Part of a small language model's weights: MLP 3072 squared ReLU, rotary positions.
Each number is 50 + 10 x the weight over the matrix's rms, rounded and kept within 0 to 99. Layers, rows and columns count from 0.

# layer 2 MLP down (transposed), 3072x768, rms 0.0371, rows 2077-2126, columns 192-223
40 69 60 54 44 32 53 56 57 29 31 70 49 54 50 73 58 57 47 59 61 59 45 53 60 57 66 65 47 32 59 63
59 41 40 49 52 54 51 42 38 50 58 52 54 43 44 55 40 51 51 47 75 38 69 53 38 46 60 62 42 40 53 55
43 51 58 71 44 58 35 70 41 67 44 50 62 57 48 37 63 38 50 45 33 59 35 39 78 48 38 61 52 58 74 57
46 56 46 31 55 57 54 52 44 29 51 45 49 52 39 62 55 52 37 38 36 47 48 39 56 35 27 75 56 60 52 62
42 45 43 62 54 56 51 50 52 57 38 63 35 55 56 58 43 52 51 55 43 37 59 35 56 49 61 42 61 34 46 57
61 58 55 47 39 40 41 46 74 46 41 47 51 45 42 56 67 43 33 63 49 46 50 55 45 34 43 50 65 50 64 62
40 47 45 53 56 53 56 66 51 46 56 32 37 53 48 46 59 38 52 57 42 50 54 54 65 59 45 32 52 56 54 42
50 53 49 47 47 49 50 50 47 53 50 49 52 51 52 52 49 50 50 49 50 54 49 50 50 50 50 47 50 51 55 46
45 57 67 56 67 46 46 47 42 64 30 42 57 42 62 54 56 62 49 51 72 60 37 53 59 57 60 44 65 45 57 58
45 57 34 38 57 45 42 48 74 49 51 62 40 67 36 41 52 71 37 45 61 53 52 44 56 41 42 60 57 61 48 50
46 57 28 47 44 53 44 31 65 72 70 50 60 53 46 42 50 35 50 53 69 42 62 72 39 46 67 53 57 53 41 37
43 41 59 55 43 61 57 67 42 57 49 45 55 32 44 46 53 33 52 45 53 39 51 56 41 39 47 51 57 72 51 42
53 54 63 51 55 57 81 65 47 43 65 62 49 49 74 75 58 44 35 43 62 36 55 62 53 42 40 43 60 41 60 28
50 60 44 70 59 54 44 54 37 36 49 48 51 47 49 40 63 48 44 46 52 60 38 53 42 49 50 37 48 41 55 49
42 38 42 56 37 61 45 41 41 50 56 70 50 43 47 51 42 63 42 40 65 49 67 48 54 52 51 53 45 51 41 59
51 31 49 65 49 45 42 43 49 60 43 68 60 49 62 43 39 69 64 47 48 42 72 55 42 38 60 51 57 38 48 44
46 60 37 50 48 54 55 43 63 50 38 46 59 57 54 59 35 44 77 69 58 45 60 54 40 51 71 54 48 53 62 47
52 64 66 43 24 46 77 64 42 49 48 30 48 52 37 43 41 41 33 59 46 59 47 82 70 48 65 58 58 45 59 42
41 59 36 52 59 53 53 43 36 56 48 56 54 39 37 46 40 48 65 61 38 55 52 35 44 49 45 60 56 75 56 39
47 45 58 36 66 35 55 53 78 49 22 53 59 59 49 53 49 30 34 64 49 71 72 48 31 64 59 54 57 25 56 38
48 46 55 35 50 49 57 59 58 72 42 48 41 31 48 41 61 44 64 49 53 71 32 49 37 55 72 41 53 44 52 49
26 70 47 59 35 53 53 46 28 50 51 52 58 45 44 77 46 58 69 49 61 61 71 63 60 38 55 43 75 57 56 37
56 33 41 72 55 58 73 45 46 57 51 75 53 45 48 48 55 54 40 27 62 51 38 57 43 64 45 35 37 50 33 51
68 70 29 40 56 48 58 51 53 50 51 45 51 49 49 47 78 50 50 54 38 70 62 62 54 60 54 40 46 55 41 45
49 41 36 60 69 53 60 54 35 50 62 49 59 46 48 52 50 47 44 43 71 44 61 51 28 66 53 49 49 67 63 50
65 68 44 51 64 26 53 63 39 37 41 74 54 43 46 52 55 45 49 47 39 49 28 51 52 43 52 30 55 52 53 48
54 57 39 55 61 39 28 48 52 63 44 44 61 51 58 45 43 44 46 41 55 49 55 50 58 59 48 49 55 56 34 54
32 74 42 60 35 74 52 63 69 54 55 49 53 49 49 60 60 39 45 65 51 33 41 45 59 54 39 61 53 38 55 48
52 50 55 48 54 48 65 37 37 39 36 45 58 64 53 52 52 22 69 44 65 60 61 72 54 57 70 35 50 44 35 52
32 40 56 35 39 37 44 61 56 41 57 46 47 48 49 47 44 47 60 56 58 38 41 47 56 46 56 57 22 33 59 51
45 49 57 65 48 53 41 65 51 46 61 38 48 63 44 46 51 49 39 35 71 65 49 55 60 36 50 43 54 43 44 59
40 43 36 52 60 35 55 51 39 53 64 55 51 64 56 31 64 54 62 57 55 64 45 55 38 54 67 54 56 27 50 53
34 40 54 66 61 47 46 44 39 51 29 58 46 42 53 62 59 37 61 41 69 41 65 42 43 63 56 55 58 50 24 41
38 43 45 59 59 56 32 46 44 38 21 50 45 47 55 35 54 46 50 65 50 29 60 49 56 33 49 46 53 58 48 28
62 49 47 34 52 54 45 34 49 44 45 38 60 62 43 40 50 62 58 45 71 51 46 46 67 49 61 47 57 57 46 62
51 50 51 42 39 41 66 53 49 59 46 26 53 46 67 57 50 43 63 47 55 69 54 67 40 50 48 52 31 45 37 43
36 43 53 43 42 49 40 38 40 44 41 54 44 45 44 43 67 46 58 39 61 48 82 56 67 52 28 49 64 50 55 49
48 58 51 53 37 60 61 48 45 33 32 50 43 53 48 58 44 52 67 41 39 34 59 62 43 43 53 40 41 61 56 35
58 45 58 55 43 41 52 34 52 44 41 34 35 52 41 35 49 48 46 50 54 55 32 71 45 44 38 35 43 62 64 54
36 47 64 59 50 48 36 68 54 46 61 55 34 54 59 58 47 50 56 48 57 47 41 42 50 22 38 46 39 60 53 56
52 48 53 53 50 50 55 49 50 46 46 51 47 53 47 48 52 50 48 47 54 47 50 50 51 54 49 49 53 50 54 53
38 32 46 41 50 58 63 52 50 33 43 67 60 42 50 55 57 52 66 66 68 49 72 52 61 50 46 60 43 38 52 64
55 44 64 47 48 36 61 53 60 52 60 45 60 70 58 69 48 38 54 37 34 36 52 55 43 61 56 44 38 42 38 53
44 56 68 36 62 40 49 52 51 38 29 60 67 40 50 32 68 36 44 37 40 43 51 43 37 42 52 47 64 36 42 52
67 40 45 53 46 63 72 45 44 54 53 42 66 58 49 41 53 30 36 43 45 53 63 59 46 24 51 47 68 48 48 56
50 60 58 48 49 60 33 58 60 49 59 44 34 46 34 64 39 63 76 52 75 49 47 43 60 56 46 59 59 57 27 53
49 47 37 54 51 67 43 58 64 57 43 54 49 55 40 60 52 60 58 31 57 60 54 54 44 55 45 45 52 51 52 30
59 48 57 49 30 30 50 43 37 38 55 55 37 37 60 49 57 43 54 49 47 37 54 37 49 61 48 56 57 61 52 47
80 50 51 43 42 39 41 39 55 53 58 59 62 49 63 61 49 57 51 47 76 69 37 43 68 53 63 45 59 55 50 60
45 34 43 41 49 49 56 49 57 59 55 57 54 62 53 71 59 51 22 58 57 53 47 45 55 34 62 50 49 61 57 54
# layer 2 MLP up, 3072x768, rms 0.0385, rows 2078-2127, columns 192-223
64 42 34 61 48 65 57 53 48 52 56 41 38 59 61 52 29 70 61 62 54 51 47 37 41 53 50 56 51 42 39 54
42 55 69 55 52 53 57 44 34 69 56 50 48 54 49 44 32 50 57 41 53 40 51 47 35 47 58 42 48 62 58 55
33 55 48 30 52 43 71 45 50 41 49 64 30 56 46 42 65 54 46 43 46 49 35 44 58 37 78 37 47 39 31 55
43 58 45 29 36 61 42 59 55 72 43 62 59 46 46 63 44 54 41 56 39 28 41 50 53 42 52 53 57 35 44 52
37 52 57 43 49 42 53 64 48 52 33 60 35 38 49 52 47 40 51 59 60 63 49 35 70 48 57 55 70 49 38 64
57 50 50 58 49 38 54 63 50 66 64 42 33 51 46 46 44 38 37 35 39 47 31 42 50 68 50 46 49 49 32 45
53 58 55 47 47 55 51 46 45 50 47 53 48 41 51 55 48 44 51 54 57 48 50 42 57 49 44 53 56 50 49 51
48 37 67 53 53 47 50 60 34 53 40 43 39 43 41 57 38 53 60 56 64 52 39 44 52 63 49 40 39 40 48 64
43 69 42 37 58 54 52 57 43 48 61 62 48 59 50 39 44 54 64 48 52 57 37 45 40 36 55 59 54 62 54 48
52 51 42 54 47 44 54 31 57 47 49 56 50 41 40 37 40 43 48 62 59 47 44 48 52 61 47 60 51 47 48 41
49 42 57 45 41 52 69 43 33 66 56 40 41 48 32 40 51 41 52 43 54 50 42 43 45 42 51 72 43 51 56 34
42 50 51 70 59 60 60 78 54 82 46 42 34 49 55 50 54 44 61 58 56 31 21 08 69 67 59 60 70 51 47 59
52 70 37 56 44 61 48 72 57 39 30 49 44 30 52 49 60 38 49 51 60 59 49 35 49 50 40 69 43 54 43 62
50 58 34 47 55 30 30 52 37 55 54 52 52 52 46 49 40 52 57 52 46 30 46 48 68 69 40 51 40 51 27 44
59 49 55 41 50 59 52 57 36 52 54 60 49 41 51 55 48 55 63 59 48 55 34 41 51 60 46 36 59 46 37 60
47 47 49 52 62 34 50 41 43 46 48 31 41 56 67 56 58 58 54 53 61 58 51 43 45 46 57 60 52 53 36 52
54 65 60 57 18 46 59 41 61 67 55 44 40 18 46 58 56 44 62 44 67 23 46 46 47 49 52 38 31 53 47 42
33 56 32 60 51 46 53 70 43 39 39 53 51 45 57 36 57 49 38 47 40 49 47 49 63 29 47 63 43 62 32 41
41 48 50 41 52 53 62 41 53 51 58 56 38 43 52 44 49 54 59 52 40 55 52 44 42 41 46 58 54 53 33 37
64 55 54 49 53 49 50 47 56 64 52 57 32 46 65 49 30 46 53 65 47 66 41 35 43 52 61 55 50 45 48 63
60 49 42 58 40 40 57 50 42 47 45 54 57 32 59 57 59 60 57 71 37 52 57 48 80 47 50 54 57 63 51 59
55 43 49 49 48 32 51 36 45 51 47 57 53 48 53 40 51 52 63 29 40 63 38 40 42 69 43 67 39 57 54 54
48 51 37 34 45 59 53 57 28 41 49 40 26 46 40 51 42 38 56 52 68 61 46 50 47 57 53 77 55 39 39 49
67 61 68 43 51 51 45 47 43 72 51 55 49 50 46 47 37 41 34 47 54 57 49 39 65 44 54 69 45 72 47 41
56 80 37 46 18 38 49 52 62 46 53 60 46 47 42 49 45 44 54 36 52 56 43 46 57 47 48 54 31 43 53 37
38 59 45 57 48 36 47 34 49 54 43 40 50 45 53 57 47 48 68 36 49 62 49 34 61 49 40 60 41 50 50 21
27 35 32 64 30 54 56 56 48 56 39 46 46 35 47 54 57 46 62 68 54 55 46 51 54 67 22 43 32 42 57 63
42 69 55 50 50 55 59 71 51 46 52 41 45 49 61 48 55 56 51 51 50 42 43 50 52 50 52 45 47 56 28 51
54 62 44 66 56 58 44 48 53 50 32 48 50 49 38 47 44 53 44 62 31 40 41 44 36 60 54 37 51 40 48 67
49 55 43 50 61 27 47 39 55 49 47 53 54 29 57 56 30 51 46 57 55 53 44 49 71 45 57 49 62 43 40 73
49 45 46 59 34 57 62 45 48 47 51 60 46 52 47 47 53 42 61 61 45 46 22 39 62 46 45 53 54 46 48 39
54 61 47 52 49 53 53 54 40 45 40 49 46 41 64 43 50 59 60 57 57 47 39 38 50 77 45 45 38 49 49 41
51 53 52 60 59 40 61 62 44 52 40 53 43 41 59 35 60 50 64 40 38 58 42 46 38 28 45 47 55 72 49 41
34 58 61 56 45 41 56 59 51 50 56 41 54 66 54 43 39 48 41 55 58 55 59 53 52 50 57 52 39 34 44 51
40 49 73 47 39 51 69 54 45 47 50 62 46 29 59 47 60 58 36 60 54 57 40 50 63 53 49 59 50 72 35 50
37 44 47 47 44 46 55 36 40 64 25 55 41 45 41 52 49 58 63 51 44 45 37 34 45 51 43 47 45 44 54 49
74 40 58 52 48 47 54 49 43 61 44 49 51 46 81 60 33 51 31 47 51 55 40 46 60 35 44 49 34 46 48 48
47 49 40 48 43 61 56 48 54 38 37 26 40 28 49 44 61 55 77 54 58 43 47 52 57 56 50 57 61 59 49 39
53 67 41 68 35 52 64 59 41 54 65 45 56 49 34 49 43 46 72 40 58 52 27 36 45 31 57 69 39 57 39 59
49 53 45 55 47 47 46 53 46 50 51 43 49 49 55 44 46 43 47 55 50 48 34 37 49 54 54 51 51 57 44 47
39 46 40 32 41 46 49 56 59 52 30 36 45 48 48 44 30 41 43 47 35 41 55 38 39 39 61 75 63 47 45 50
48 60 58 50 48 56 39 54 29 55 59 38 38 51 55 60 54 51 68 54 37 46 39 46 55 58 46 55 28 50 44 66
77 61 47 54 41 44 58 56 59 46 46 41 47 36 90 33 49 42 62 44 42 47 45 49 53 48 46 54 45 55 53 56
66 59 50 56 41 39 62 47 44 36 35 51 50 46 69 55 57 59 53 39 61 52 44 46 48 45 32 40 70 63 51 65
59 59 42 52 41 55 35 41 56 45 56 51 40 60 37 65 45 43 68 38 46 47 55 55 47 44 53 44 80 50 60 52
59 54 49 55 52 53 38 58 56 53 54 49 37 24 46 59 42 55 43 47 59 60 22 50 58 52 39 62 54 56 44 30
46 66 46 53 56 44 49 46 48 60 53 28 51 58 59 54 45 49 44 47 42 44 54 40 61 67 50 73 68 42 47 53
45 60 65 46 45 46 55 67 41 40 68 48 45 56 38 45 52 67 56 61 52 43 58 46 56 57 60 58 45 54 52 38
36 44 64 53 26 56 55 56 49 59 47 51 40 56 42 43 37 65 43 42 50 56 26 28 64 36 45 63 59 50 22 45
40 53 59 48 42 34 53 37 56 42 43 45 49 31 57 57 67 44 51 35 65 45 35 47 55 39 63 50 64 41 50 45